Each number is 128 + 32 x the weight over its row's rms, rounded and kept within 0 to 255. Layers, rows and columns count from 0. The size above them is the row's rms in percent of the matrix's.

# layer 14 attention output (transposed), 384x384, rms 0.0621, rows 208-223, columns 288-383
size [132 133 126 132 121 125 127 127 129 123 135 127 128 127 129 130]
[[ 99 100 166 126 123 131 138 154 114 119 167 172 158 154 115 158  60 172 119 108 124 129  78 188 131 116 125 101 140 171  89 124 139  40 137 122 130 124 134 112 147 119 165  99  84 106  88  93 137  84 141 139  64 109 103  70 114 171 185 140  89 121 109 122 135 106 144 144  76 127 137 100 154 155 138  86  83 140 116 171 176 172 139 152 190 103 142 146 136  99 166 130 154  91 165 119]
 [116 133 126  77 162 120 118 109 140 193 163 124 160 152  57 120 152 107  71 183 138 159 205 142 184 145 141 142  98  95 104 157 122 173 125 131 137  70 140 190 110 114  63 103  85 142 119 123 119 105 148 125  91 155 143 106 123 126 164 121 152 100 128  90 180 137 101 149 132  80 103 158 134 200 123 148  74 140 130 132 136 180 155 152 126 109 135 184 174  87 117 123  86  50  74 116]
 [140 150 151 197 147 184 182 128 131  55 121 113 157 149  83 157 169 173  68 154 144 120 105 170 161 128 176  60  94  99  94 126 169 177 105 117 135 160  24 116 119 108 122 127 132 169  76 105 104  58  99 202 108 127 111 107 108 135 171  86 165 191 140 153 142 157 143 155 138 114 144 155 117 146 149 124 116 126 158 124 102  92 156  63 133 189 108  79 104 153 116 186 131 120 112 103]
 [167  86 120 117 149 164 105 132  80 100  63 115 125 145 107 143 139 174 171 130 100 140 137 152 136  69 110 142 142 106  67 170  76 181 137 115 128 173  93 144 114  97 155 187  86 109 115 110  82 145 115 157 181 173 125 127  50 139 135 116 156 149 155  70 117 113 140 164  77 155 142 136 105 149 155  99 117 154 131  89 103 121  53 171 126  96 133  74 150 123 120 128 150 108 112 112]
 [ 90 103 183 178 146 133 124 148 121 108 153 114 136 147  85 123 145 126 161 148 154 121 150  79 130 132 159 127 119 179 194 120 116 139 139 140 126 126  69 127 116 135 114 165 135  58 153 111 191 165 128 108 173 137 151  87  96 184 121 127  77  56 135 139 141 114 145 123 100 134 116 108 105  91 149 194 121 137 121 206  67 153 124 163  79  62 123 137 120 138  85 152 156 141  89 168]
 [ 57 152 110 130  67 157 123 165 131 119 159 183 149 107  27 185 116 193 155  83 124 104 176 132 162  82 113 136 126 127 122  91 145  89 139 141 117 128 175 155 106 179 130  88  98 104 115 106 123 152 141 122 174 109 116 121 178 204 130 144 159 116 117 116  75 108 106  67  97  94 148 153 142 125 143 113 172 204 195 115 163 130 142 130  99  93 141  91 151 120 100 109 118 144 167 127]
 [126 129 131 137  96 178 170 110 100 114 132  71 147 131 108 156 107 129 123 145 122 145 137  99 115 147  87 101 147 116 140  92 179 116 146 103 128 113  80  67  67  40  93 126 185 176  92  99 112 140 126 128  82 122  84  98 107 143  87 136 132 170 132  22  86 130 118 106 116 222 124 134 191 114 154 163 161 117 185 130 162 102 145 180 109 136 179 131  83 126 130  86 134 160 121 206]
 [145 141 142 131 122 103  88  74  84 136 146 223  81 109 118 208 149  93 111  96 115 134 149  54 121  64  81  95  77 162 149 150 108  99 115 149 104 119 169 107 132 165 106 184 147 132 146 171  88 121 112 134 122 215 171 136  72 152  99 116 142 139 129 111 173  87  87 154 125 117 169 106  85 108 107 134  88 144 122 101  68 131 141 146 173 153 119 188 152 116 174 116 145 143 106 159]
 [164 147 137  88 105 110  92 146 112  92 109 139 201 106 161 109  72 195 196 135 113 154 158 123 127 152  77 134 117 144  94 111 155  65  98  97 154 142 212 104 129  58 123 184 140 119 107 177 157 108 145  94 189 238  89 143 140 182  83 108  66 122 123 172  67 146 132 169 156 135  74 147 113 120  95  96  93  92 151 119 131 105 124 134 151 137 179 170  77 128 130 176 140 166  97 144]
 [138 132 120 168 153 140 121 170 160 159 162 116 118 170 120 128 178 121 179 147 157  46  93 113 126 163 154  71 148 163 118 118 127 105 127 124 130 150  90 133 146 107 106 171 174 165 137 108 156 154  98 145 155 116 116 128 119 133 143 149 111 114 110 177 202 108 133 114 102 177 127 134 139 141 150 126  65 102 144 235 181 146  96 159  75 139  87  73 122 116 158  97  67 127 161 116]
 [144 160 102  51 135 159 214 124  97 171 126 122 151 142  96 101 139  80 147 147 170 125 106 127 109 124 193 141 122 127  83 140 134 169 127 104 125 138 174 120 127  86 141 190 167 129 161 143 104 104 140 123  75 132  96 125  67 109 123 110 112 137 134  77 115 152 123 138 112 144 130 131 140 121  90 163 120 171 103 142 125 124 132  57 101  87 126 176 172 121 146  93  87  80 101 125]
 [158 114 119 130  43 187 115 155 122 147 119 153 118 131  90 110 185 126 111 139 142 120 153  81 102 123 127 110 130 145 166 141  59 153 147 114 132 111 124 118  97 101 128 156 169 158  81 133 172 149  90 123 145  75 148 109 152 190 116  94  84 145 152  98 134 133 114  80  37 136 106 146 102  97  55 137 158  74  70 154 108 138  18  79 141 136  97  81 164 180  50 148 111 176 159 133]
 [135  67 100  83 105 122 181 148 149  84 127 175 108 110 173 153  79 144 173 171 152 194 102 127 151 174 111 122 110 130 125 150  98 136  92 166 117  93 129 159 148 109 137  82 135 171 167 111 147 116 109  91  92  69 111 168  94 147  86 142 118 101 111 202 140 114 132 153 127 173  82 106 116 117 103  84 141 144 128 161  74 130 139 127 111 126 108 239 149 114 147 138 137 139 123 134]
 [212 148 148 155 169 165 129  99  99 137 150 110 147 103 149 169 153 130 150 125 123 162 187 128 130 104 192 102 124 127 122 122  99 155 129  53 144 107 150 114 162 144 133 106  94 158 130 121 113 129 102  11  81 154 110 149 155 201 121 123 140  55 148 109 129 113 154  58 164 103 110  81 117 144 151 129 138 117 159 164  91 146 199 108  62 124 135 107  84 116 122 154  82 148  89 141]
 [174 129 139 126 116  92 144  54 123  83 137 172 113 145 169 142 120 130 124  89 115  78 127 169 212 180 133 119 112 105 187 119 150 171  93 138 124  88 136 177 103  94 172 153 162  97 157 125 130 135 156 110 130 151 107  93 128 101  67  96 123 175 149 177  69  97 117 122 129  90  97 101  86 119 127 103 147 113  78 140 144 152 139 169 101  87  99 149 113 153 140 185 149 140 149 152]
 [153 140 164  96 105 136 202 115 135 137  61 133  43 142 116  94 110 157 175 120 141 101 135 153 109 158 128 154 159 153 121  84 124 149 219 115 138 169  59  46 135  76 129 142 157 118 137 149 108 147 123 154 108 152 175 137 122 128 157 135 204 178 137  74 116 148 127 105 159  47 134 133 168  98 158 119 126 122  91 184 185 100 182 175  74  92 143 181  54 127  97 124  89  97 147 155]]
# layer 14 attention value, 384x384, rms 0.0778, rows 209-223, columns 288-383
size [138 136 138 128 132 139 134 130 138 141 131 136 136 135 135]
[[139 125 140  81 127 117 115 101 103 175 121 100 135 163  99  99 129 116  50 170 142 150 178 114 194 136 129 134 117  99  85 137 118 155 145 102 109  83 152 206  77 145  38  86 109 169  94 106 100  99 120 135  86 137 145 128 114 142 159  98 160 161 164 115 166 116 118 158 139  79 118 164 128 158 125 121 108 175 105 102 134 175 128 139 102 161 127 180 128 108 107  91  83  69 120 130]
 [127 153  84 146 152 176 157 129 134  68 106 124 175 113  75 160 156 155  77 152 100 147 116 147 121 157 154  58 104 106  85 165 163 165 142 126 106 132  34 130 136 121  98 146 132 125  74  84 118  78 111 237  40 108  88 130  87 132 205  87  82 164 140 123 123 160 134 172 126 119 140 133 132 106 140 110 158 106 141 109 125 129 159 123 175 182 143  89 111 166  80 148 140  68 102 115]
 [170 118 102  75 148 127 109 120  50 106 144 118 111 110 128 129 151 120 152  97 111 158 124 186 108 110  87 101 123 120  40 159  84 179 142 159 121 146 104 161  75 133 197 169 107  97 106  43 110 110 126 167 182 180 114 144  86 161 109 113 157 116 157 108 104 143 144 158  94 171 147 110 127 185 116 131 124 164 124 100  99 160  60 150 150 121 102 121 131 131 153  76 105  80 109 136]
 [113 115 143 145 178 129 135 136 108 129 160  63 148 127  46 121 146  88 112 141 140 123 149  89 118 121 192 119 101 166 161 106 167  82 141 124 140 111 118 148 100 120 128 135 142 102 125  86 150 130 128 100 173 133 124 112  85 171 129  93  92 124 108 124 148 124 133 106 159 150 159 144  70 143 165 241 141 115 122 173  98 125 114 178 145  51  97 137 134 166  93 113 136 150  86 178]
 [ 60 122 163 104  80 168 148 152 135 126 134 181 170 142  56 178 107 151 130  69 102 129 194 168  95 107  61 111 122 113 153 112 132 104 131 134 137 106 173 161 139 211 128 128 106 109 136 120 107 159 118 113 200 112 135  98 189 124 160 111 144 124  90 140  96 136 140 131 151 103 152 104 153 133 173 112 149 155 162 102 130 127 119 123 107 112 120  81 132 143 130 122 134 171 107 100]
 [120 139  96 130 108 202 144 140 141 144 160  75 133 152 103 147  84 148  95 147 118 139 141 110  97 142 116 105 118 154 146  91 163  94 167 135 115 127  82  62 117  81 111 108 187 183 164 117 155 191 119 120  56  68 104 120 137 172 116 135 134 157 129 109 121 131 125 134 137 166 129 114 189 108 128 152 106 111 190 161 157  76  79 201 136 110 169 143  77  98  94 104 150 159 129 158]
 [160 128 154 138 110  90  80 126 160 149 205 194 123 132 135 191 143  87 108  78 112 140 157  63 100 120  64 102 127 135 150 120  97  90 149 148 126 104 164 158 152 167 164 130 157 166 187 194 114 154 136 141 131 203 157 144 114 108  54 111 140 153 122 113 143 145 121 158 135 117 163 118  82 159 110 106  96 116 154  84  85  75 120 125 147 122  78 198 129  88 116 121 183 143  87 118]
 [137 136 147 100 134 114  94 129 155  82  84 139 182  72 127 104  70 191 184 114 159 155 167 134 113 158 126  93 134 112 112 104 132  89 124 109 118 154 179  84 142 101 108 177 159 121 107 208 149 135 139 120 167 239 112 117 146 161  94 116  58  87 114 132 111 145 133 123 162 155 133 119 117  99  56  67  72  22 115 109  93 109 107 175 137 130 133 168 119 105 122 143  94 143  90 160]
 [122 137 108 166 146 138 161 156 116 189 114 111 105 141 109 122 184 141 135 165 213  55 101 113 115  90 141  69 133 175  98 144 105 132 108 119 170 126 104 116 122  90 107 158 190 171 168 137 150 120 147 172 167 141  87 133 130 122 153 120  90  90 106 114 132 122 120 135 100 195 145 148 130  99 167 124 124  94 162 181 162 114 105 158  33 119 152  50  95 158 118  89  91 126 203 134]
 [149 148 107  64 154 182 179 134 124 194 100 138 124 154 101 140 126 117 172 155 170 144 174 156 116 149 153 145  99 179 107 108 181 135  81 110 169 131 158  67 147 110 129 193 147 101 153 179 138 140 132 135 111 126 138 126 117  77 115 159 118 157 151  90  97 154 167 118  96 121 107 116 132 109  72 168 120 134 128 158 122 147 129  16  85  81 151 162 181 103 167  41 155  68 147  96]
 [143  97 137 114  95 176 129 135 168 135 158 141 140 131 118 133 144 159 110 100 137 127 142 112 140 107 172 104 113  97 151 172 100 126 183 129 148 117 131 118 114 126 166 167 124 142  93  97 132 127 114 159 186  69 165 155 130 154 107  88  75 105 128 106 128 124 142 129  89 115 115 152 114 125  96 136 145 100 142 163 119 149  46  90 113 161 161  89 195 199  64 128 135 146 151 163]
 [130  88  73 108 143 130 111 143 142  95 130 127  70 101 144 160  77 143 135 151 145 244 155 147 144 173 140 142 119 122 134 163  94 149 105 127 116  98 107 130 127 131 149  91 170 183 170 126 150 136 116 114 114 101 102 153 122 115 130 127 118  90 127 167 158 199 174 121 143 190 111 133 139 200 128  82 135 137 137 131 127  89 162 122  92 124 117 179 158  97 161 106 141 147  70 108]
 [187 158 141 165 204 143  97 140 108 158 123 100 175 116 136 155 142 138 150 106 119 156 168  93 176 152 137 102 140 174 114 103  97 181 136  74 143 103 141 151 157 124 147 143 125 155 115 106 139 147 107  25  62 157 121 133 164 152 167  95 160  79 164  60  85 156 142  89 111 125 104 139 105 114 153 125  99 130 180 184  88 131 169  93  28  66 155  81  77 108 155 150  57 165  74 137]
 [152 145 107  83 141 116 144  46 117 157 132 161 101 146 184 220 128 152 161 118  92  79 106 142 146 107 115  97 163  74 230  99 168 164 113 127 149 125 130 143 113 130 135 176 149 110 145  93 152 103 154 111 189 134 119  99 152 110  66 133 108 179 135 140  95 142 112 133 107 128 112 146 120 118 124 101 143 135  97 116 133 149 145 157 134 133  71 188  87 161 111 169 181 130 127 145]
 [130 150 140  98 138 133 199 145 137 109 134 124  49 113 109 107  95 135 132 135 121  72 146 164 128 141 159 150 153 114 120 101 130 137 196  97 106 158  14  67 130  68 104 164 155  98 119 148 131 145 122 147 112 168 132 107 167 114 140 131 189 154 101 102 106 122 155 103 125  65 124 116 177 129 106 142 110 127 120 185 122  84 170 126  92  90 174 199  94 111 116  85  68 141 144 163]]
# layer 14 attention query, 384x384, rms 0.0695, rows 224-244, columns 288-383
size [ 99  94  85 105 107  92 111  93 102 100 106 107 100 101 103 110  99 113 105  99 106]
[[174 155 237  89 120 150 154  84 170 175 105 119 129 172  88 116 126 113 133 155 181 155 124 156 124 139 144 131 156 127 121 111 153 109 104 112  69  76 146 192 131  89 118 150 173 156 143 146 140 135 138  74 136 167 156 113 101 152 169 112 169 110 140 152 109 105 113 105  82 152 138 140 124  88 152 127 168  72 123 121 125 124  33 135 150 131 145 218 124 132 121 110 152 147 103 108]
 [193 173 106 100 139 160 148 140  65 152  82 113 122 173 137 160  89 176  84 134 154 134 109 127  96 137 141  84  93 119 141 167 100 164 106 126 147 113 118 104 107 140  91 120 154 132 119 104 167 143 149 123 117 102 118 144  98 120 131 186 113 113 150  95 158 125 100 149 136  72 126 137  45 104 103  88 114  89 139  99 126 175 146 152  84 135  22 102 131 134 154 142 157  98 160 144]
 [174 123 132 160  92 125 127  54  66 135 133 110 113 111 124 122 116 122 103  70 150 156 126 140 174 102 137 114 155 140 145  69 114 142 121 110 150 154 142 111 162 138 117 143 144 115 111  74 161 108 143 135 114  56 116 123 101 185 123 121 161 102 144 149 127  85 109 205 100 145 154 136 101 118 102 126 116 114 106  95 142 117 185 140 103  73 115 138 113 114  77 162 119 145 138 119]
 [101 103  58 126 121  98 143 161  55  87 111 140  99  88 133 182 110  93 124 155  98  95 150  90  97 130  81  93 141 123 128  75  82 109 111 118 150 153 130 118 145 113 142 135  39 142 165 102 120 129  81 116  65 109 106 108 119  88 193 146  42 124 110 179 153 142 181 148 161 132 122  72 115 150 168  91  73  71 131 112 138 110 125 130 172 173 122 160 113 123 138 148 185 124 148 165]
 [120 157 113  98 123 125 109  75 124 135 118 122 147 164 129 124 140 143 164 111 150 135 111 135 138  95 142 107 123 110 136 142  70 168 134 125 175 147 118 100 148 171 108 128 109 118  74  85 133 134 108  86 158  61 114  90 137 107 138 140 104 121  81 109 227  42  75 144  64  92 139 138 106 137 152 129  92  75 120  93 124 202 173 126 137 111  78  98 147  94  74 163 148 140 112 181]
 [ 80 150 141 129 157 130 149 176 168  78 142 129 138 123 153 154 159  78 208 143 153 119 108  46 111 182 142 153  69 128 142 128 147 126 142  80 181  74 163 175 107 116 112 161 135 157 135  67 104 121  85  96  78  91 145 108  44 150 156 124 116  94 121 134  68 154 143 122 121 215  90 120 104  96 165 118 104 102 155 107  97 107 124 129 163  77 161  90 153 126 120 139 163 154 134 159]
 [109 141 105 126 130  74 168 192 138 132 104 181 126  90 128 152  81  87 118 154 128 153 147 105 120  96 100 102  83  92 124 166 118 138  68  47 141 107  96 142 136 135 121 136  99 186 148  97 145  99  69 102  96  79  66  97  89 115 142 124  86  36 126 158  96 124 151 147 136 151 121 113  76 126 170 135  90 146 148 108 108 108 129 102 134 103  76 148 101 152 107 103 186  80 164 156]
 [122 154  93 148 104 114 115 144 117 129 177 114 133  72 108 122 152  95 138 122 134 137 155 131  80 160 143 107  80 114 116 131 119 129  46  76  68 173 153 156 124 129 117 110 105 164 119 143 129 140 149 110 187 128 122 141  59 128 120 136  98 133 163 148  95 161 155 125 155 164 141 134 180 201 128 121  92 132 134 149 137 144 116 136 153 152 127 145 139 124 120 117 182 122 146 123]
 [ 99 110 104 124 176 100 145 172 160 140 164  51  87  83 179 154 125 170 130 158 144 124 180 148  92 154 144 106 120 126 195  83  86 169 113  71 131  70 117 121 165  94 117 136 139  73 149 127 125 103  92 147 137  99 192 181 100 144 103 137 136 177 122 199 109 186 156 140  97 108 101  92  83  95 117 109  79  92 116 140 142 134  94 122  92 121 202 131 110 137 219 117 167  93 166  88]
 [185 136  48  91 149 113  84 108 148 107 122 115 148 147 120  75 133 166 141 128 141 136 158 154 132  88 139 113 106 164 147 146 158 142 122 161 128 116 122 112 106  96 112  70 168 107 129 126 184  90 102 139 167 114 139 124 171 139 107  94 133 190 103 134 162 149  87 100 126  75 197  89 165 131 150 104 143 128 133 106 131 161 161 133 151 149  99 101 105  51 161 125 187 119 132  85]
 [186  50  94 177 220 107 114 169  84 170  80 129 168 111 134 114 113 100 113 111 175 155 142 122 111 128 123 138 164 102 118  91 128 138 104 170 102 156  73  67 108 148 110  89 153 112 154 190 182 149 149 140 125 142 111 157 125 137  91 129 124  66 160 118  89 130 119  73 123 141 120 119 128 168 176 141 111 113 181 139 161 106 122 119 131 105 171 183 160 146 144 121 139  91 166  63]
 [178 147 141 124 183 192 135  99 117 116 142 114 141 114 161 232 151 132 113  92 112 149 114 162 132 144 153 140 144 131 179 112  54 102 149 190  97 127 154 131  77 148 130  83  92 115  68 172 176  97 129 148 171 107 132 156 149 127 129 165  84 155 119 138 144 100 128 116 132 170 122 103 144 117 118 129 156  80  84 126 155 162  84  97 117 191 114 178 147 159 161 124  97 148 108  66]
 [144 107 135 124 205 154 166 117 100 160 133 132 123 103  80 159 136  53 150  39 100 119 139  99 148  57 136 114 168 129 141 133 175 109 131 121 103 153 114  83 120 156  74 106 104 144  86 126 171 132  99 137 157 156 144 184 116 118 121 116 159 214 124 133 129  80  76 140  73 193 141 135 127  75  69 104 177 112  98 120 113 171 149 143 146 158 142  95 172 155 129  98 107 122 118 135]
 [ 61 164 154 167 137  84 185 163  58 114 128 110 139  87  60 135 122 138 148 106  62 137 156  66 139 135 123 139 109  45 106 162 107 112 124 113 156 150 179 158 125 167 146 163 137 165 110  62 117 126 117 136 110 146 119 109 136 177 142 176 122 127 154 185 152  80 143 192 105 131 159  95 111  82 158 130 155 112 160 150 145 179 193 165 121 139 168 102 162 137  71 154  81  89 118 159]
 [ 50  87 135 180  80 128 140 121 111  93  87 126  97 120 103 108 130 164 124  95  98 144 145  87 153 142 150 153 117  95 123  90  79 147  89 150 135  91 133  94 109 139 102 160 107 140  81 150 109 119 147 135 118  77 111  92 148 102 157  83 122 141  79 109 124 151 140 148 161  50 155  97 109 139 148  86  66 105 183 193  95 131 137 105 164  93 130 184 182  65 155 145  90 131 168 146]
 [117 186 105 116  90 135 132 134  93 151 107 138 132 171 142  99  85 106 122 101 107 103  80 126 167 109 143 129 165 144 147 130 137 165 144 113  47 142  84 111  72 148 113 174  93 197 117 103 183 192  87  81  99 125  77 147  92 131  70  80 145 125 150 179 194  65 139 138 118 191 142 144 124 126 150  47 114 146 137 161 110  68 171 153 128  83 118 186 122 119 140  83  76  80 124 118]
 [199 120 178 141 129 133 194 131  62 108  74  92 112 117 103 105 104 163 147 134 139 148 136 161 100 138 130 129  95 119 109  73 137 147 108 130 108 131 130 180 147 151 158  89 116  96 123 189 124 103 121 106 142 136 110 144 201 201 171 102 124 136 102 117 118 188 119 133 132  91 122 142 125 104 159 165 165  85  87  83 123 128 129 140 121 150  91 175 100  90 180 145 156 185 110  94]
 [190 122 117 112 147 137  72  83 103 116 143  95 136 192 135 168 169 155 156 138 170 123 116 192 124  76 174 180 142 133 175 147  97 127 144 115 103 123 148 175  77 132 130 122 130 156 100 110 154 186  67 128 142 122 115 120 133 114 137  97 170 115 104 103 123 148 137 138 142 165 135  89 161 102 116 147 136  96 109 132  89 128 116 117  96 134 108 181 115 155 137 199  97 156 133 101]
 [ 82 140 146 156  99  98  84 117 146 119 142 154 158  83 118 153 119 136 148  91 152 109 176 123  49 119 111 130 142 110  98 133 113 105 128 106 154 150 145 173 153 133 122 142 112 115 118 141  56 101 189 116 147 165 140 138 154 139 138 140 134  87 197  69  64 182 110 118 167 128  98 140 182 191  76  86  57 169  76 167 136 123  73 208 111 101  88 161 151 112 100 110 150 127 155 129]
 [ 18 126 115 133 115  72 150 136 104  92 167  70 119 148 151 190 111 134 154  74  92 162 108 106 147 161 122  74 121 162 108 131 162 177  79 148 133 128 139 150 105  95  79 149 129 172 162  79 104  90 140 103 129 154 114 114  93 115  69 145 102 144 125  96 166 133 156 109 129 152 141 100 124  78 125  83  86 152 133 146 142  96 132 140 141 114 191 126 113 172  90 110  95 123 127 148]
 [102 144 133 111 153 147 191 161  93 157  61 127  60 145 121  92 130 101 166 140  60 133 145 141 155 126 157  64 115 140 149  92 130 123 106 104 122  73 137 125 139  95 139 136 116 201 187 133  90 138 125 149  92 100 160 179 112 124 186 122 187 135 116 169 142 145 118 145 143  92 176 169 108 109 112 163 162 120 116 100 150 119 149 108 162 119 103 133 151  82 108 118 140 131 118 112]]
# layer 14 attention key, 384x384, rms 0.0671, rows 224-243, columns 288-383
size [ 94  99 101 105 106 101 109  96  99 101 108 102  97  99 109 119 102 112 109  99]
[[177 101 110  65 123 160 112 135 136  95 117 164 128 111  63  87 181  91 148 134 119 123 198 130 157 120 161  94 106 159 123 103  99 131 104 109 171 106 144  91 124 150 125 157 163 137 150 127 139 144 145 181 159 131 137 116 116 104 131 122 109 106  71 131  70 151  92 152 150 136  73  97 129 131 124  95 163 156 129 121 151 154 158 105 102 103 132 110 123 112 134 144 182 125  93  85]
 [ 83 121 111 127  90  82 169 157 104 124 145 195 157 148 145 113  68 103 132  97 180  79 190 222  92 109 137 111  93 138 145 120 121 178 114 155 135 136 168  64 122 140 159 167 137 152 133  70 144 127 126 122 108  77 112  89 116  99 164 129 139 171  89 148 120 119 108 127  97 118 127 140 106 113 101 144 172 125 157 109 116 170 124 136 133 136 115 190  97 122 123 114 191  87 149 186]
 [121 157 180 143 203  94 138 118 152 136 129  91 126  63 159 122 105 125  61 114 178 100 167 160  54 145 189 154 166 169 167 134 127 165 111 182 125 114 136 135  96 115 122 146 180 109 166 115  85 121 145 179  93  78  89 128 143 192  87 109  59 138 105  52 111  58 176 183  91 144 152 168 116 123 147 157 118 142  95 131 134  78 152 123 106  57 156  90 140 110 104 118  39 105 124 143]
 [123 115 134  94 149 173 108  95 106  93 126 146 182  99 105 151 116 118 139 119 130 177 176 139 157  86  52 121 153 141 147 157 105 124 165 112  94  70 101 138  99 116 113 127  74  97 171 180 137 161 119 103 114 138  98 106  47  63 132 120 121 108 154 104  71 112 132 123 104 134 120 110 135 175 146 109 148  93 149  73 137 132 136 144 132 160  86 147 198 158 124 162 178 174 152  81]
 [125 119 144  62 211 111 117  55 133 112 111  29 160 131 151 114 123 147  79 105 155 147 130 134 115 131 133 174 125 157 150  47  98 165 116  92 102 130 141 114 132 141  64  86 125 133 112 145  87 122 176  90 165 124  66 134  99 109  97  84  98  98 160 118 158 150 100  93  83  84 159 105 144 131 103 119 107 167 140 126 146  96 144 126 108 151 146  75 115 132 143 128  98 163 145 172]
 [181 109 115  94 136 114 141 153  87  86 109  86 123 153 117 160  99 156 138 149 159 110 132 135 128  88  79  89 111 144 148  80  74  93 122  65 141 113  60 142 140 140  96 143 104 153  38 124 184 143 123  97 165 111 131 122 106 128 110 100 177  94 143 194 143 147 128 121 174 155 135 158 135 148 103 122 149 152 145 120 151 177  65 114  93 158 120 155 175 122 158 101 144 208 122 125]
 [223 130  92 112 138 120 114 187 133 150 142 132 109 179 100 195  82 100 167 128 113 107 101  75 161 141 189 124 120  50 106 182  83  84 148 142 120 140 115  87 147 194 130 103  85 132 141 147 137 174 131 145 177 166 130 122 134 109 122 132 233 133 182 143 105 120  84 122 201 132 124 143 148 120 105 174 144 141 153 144 186 104 101 158 104 169 155 171 164 137 149 117 137 118 111 119]
 [187 125 180 176 124 103 172  99 169 147 161 132 150  85 154 124  98  92 195 100 173 191 105 121 112  91 156 145 130 104 138 139 144 127 140 147 162 130 136 106 138 132 141 150 124 108 169  87 121 139  83 130 127 187 126 176 105 167 158 120 143  96  68 118 140  93 162 168 133 105 164 109 141  68 140 134  89  60 107 150 130 127 163 137 120 152 162 118 113 138  87 181 120  71 107  96]
 [110 161 191 121 138 147  84  64 161 171 185 120  92 131 140 162 113  52 185 154 109 146  88  56 125 121 142  82 153 109 139 169 173 160 140 178 117 135 122 143 129  94  80 194 119 135 168  93 134 132 204 172 136 155 102 150 115 110 101 102  53 165 138 143 106 182  96 104 159 214 103 179  94 121 110 162 128 115 158 163 118 156 131 162 131  94  92  87  62 134 113 165 103 127 145 184]
 [110 101 117 187 161 106 144  98 103 138 156  90 113 120 128 124 118 148  61 131 139 122 151 106 122 141 123 130 131 148 186 134 124 167 177 108  97 120 151  99 100  58 132  50 183  86 132 116  92  91 209 129 138  66 172 162 162 136 105 149 110 102 158  88 152 117 137 133  71 177 133 124 126 148 110  97 136 191  87 154 126 120  76 171 150  98 106 188 130 168 147  52 102 118  99 149]
 [176 140  89 140 137  78  77 120 137 149  92 163  98 135 128 127 132  78 175 122 140 157  67 168 124 108 117 139 127 116 118 159 118 172 136 179  99  94 136  60 143 149 133 133  78 104 179 146 156  86 127 128 153 113 165 143 169 105 122 147  77 140 189  75 154  65 142  90 110 163 100 155 159 115 153 128 147 138 137 174 109  58 149 107 135 138 129 108 120 122  94 118 115 130 173 107]
 [127  84 162 113 144 145 171 145 135 158 134 100 111 129 179  85 164  88 136 129 140 137 120 174 114 164  91 135 130 171 102 131 179 107 127  98  75 131 156 148 127  55 106 131 104 104 143 121 105 172 134 144  82  90 151 116 138 172 110 118 185 115 162 149 114 145 149 157 145  82 139 158  78 129 139 153  77 112 112  90 142 138 124 120 142 140 113 121 142 139 156  99  99 167 147 174]
 [109 108 133 133  86 140 147 134 110 155  87 108 118 128 104  91 179 124 125 182  83 114 140 107 202 128  97 161  90 141  83 157 151 118 164 148 101 133 141 114 108  52  97 102 121 117 173  94  80 177 142 133 144 119 131 152 136 131 140 155 147 112  67 114 160 120  94 137  90  94 135 133  96 129 110 114 178 146  73 128 117  90 165  98  48 120 112 132 111  96 151 104 151 142 154  90]
 [160 149 182 163 129 146 141 139 120  92 122 173 133 110 127 122  86 101 184 175 207  85 108  96 105 116 104 136  80  57  99 113 194 149 116 168 146  77 150 199 141 240 105 163  34 107 171 106 194 138  90 126 115 133 112 165 108 112 140  73 122 199  95 170 111 133 114 121 129 167 141 145 130  66 147 138 146  86 145 102  75 134 113  93  97 113 121 138  88 135  96 148 144  43 108 121]
 [127 152 152 103 169 129 140 105 120 183 124 111 153 136 105 164 156 133 141 130  84 117 176 149 123 128  97 125 145  98 164 121 128 108 135 165 158 123 135 122 107 158 153 140 100 123 144 131 100 185  89 126 112 127 139 157 133 154 170  88 127  61 123 132  64 169 122 103 203 161 111 130 109 176 138 133 111  50 142  73 123 102  74 178 166 131 136 146 180 109  80 148 116  86 132 151]
 [102 149 179 194 169 105 167  75 122 128  53  78 111 112 152  88 140 131 113 144 104 108  52 151 156 142  66 167  88  95 126 102 133 155  33 158  87 112 112 126 123 171 172 101 135 123 138  57 152 157  91 101 126  95  86 139  94  56  81  93 154 108 117 167 190 104 121 113  78 113 117 127  86 151  91  98 108 119 117 115 135 105 176 115  81 161 149 132  87 122  94 144 154 139 152 134]
 [102 118 156 118  66  84 117 154  98 162 127 118 169 100 106 140 108 120  63 162  80 107 170 147 142 142 134 147 133 113  98 145 146 139 151 123 108 113 154 119 150 135  75 145 139 135 115 133 114 138 116 147 149 114 152  97 145 132 152 164 113 166  96 145 151  91 124 111 106 104 123 101 169 178 120 124 167 120 126 158 165 127  99 118 153 145 104 107 152 163 188 142 109 166 163 177]
 [ 55  70 145 120 126 146 168 119 122 149 101 118 145 120 150 137  68 121  91 154 170 135 171  95 107 123  90 146 136 158 140 184 114  93 116  91 113 140  80 118 174 126  31 159 118 142  41 161 136 169  97 154  94 125 116 128 106 129 154 115 206 139 125  99 118 137 109 191 154 129 163 125 109 133 112 103  95 110 103  69 152 108  95 100 185 142  58 136 123 139 155  83 135 135  94 171]
 [107  99  93  64  77 188 115 130 150  70  87 161 130 162 105 146  74 110 103 159  99 142 122 136 148 159 122 106 135 147 127  82  77  65 133  96 116 126 120  41 142 104 110 118 127 181 161 211 116 141 141 113 136 147 160 123 129 108 159 142 140 127 112 159 108 134 123 133 144  66 148  84  84 158 184 108 134 140 118 161 140 153 124  75 151 117 104 171 107  87 117 139 168 116  81  60]
 [160 188  76 127 137 164 103  64  75  67 108 103 122 122 163 130  94 125 172 125 132 129  69 139 101 154 136  81 134 112 134 176 149 109 119 172 106 166 128 177 113 113 132 109 103 126 112 113 179  90 176 141 139 110 122 121  86  35 111 126 103 126 147 136 144 127 143  86  98 153  83 127 123 143 152 146 183 164 117 133 106 117  99 157 122 133 123 185  84 114  85 155 122  81  50 114]]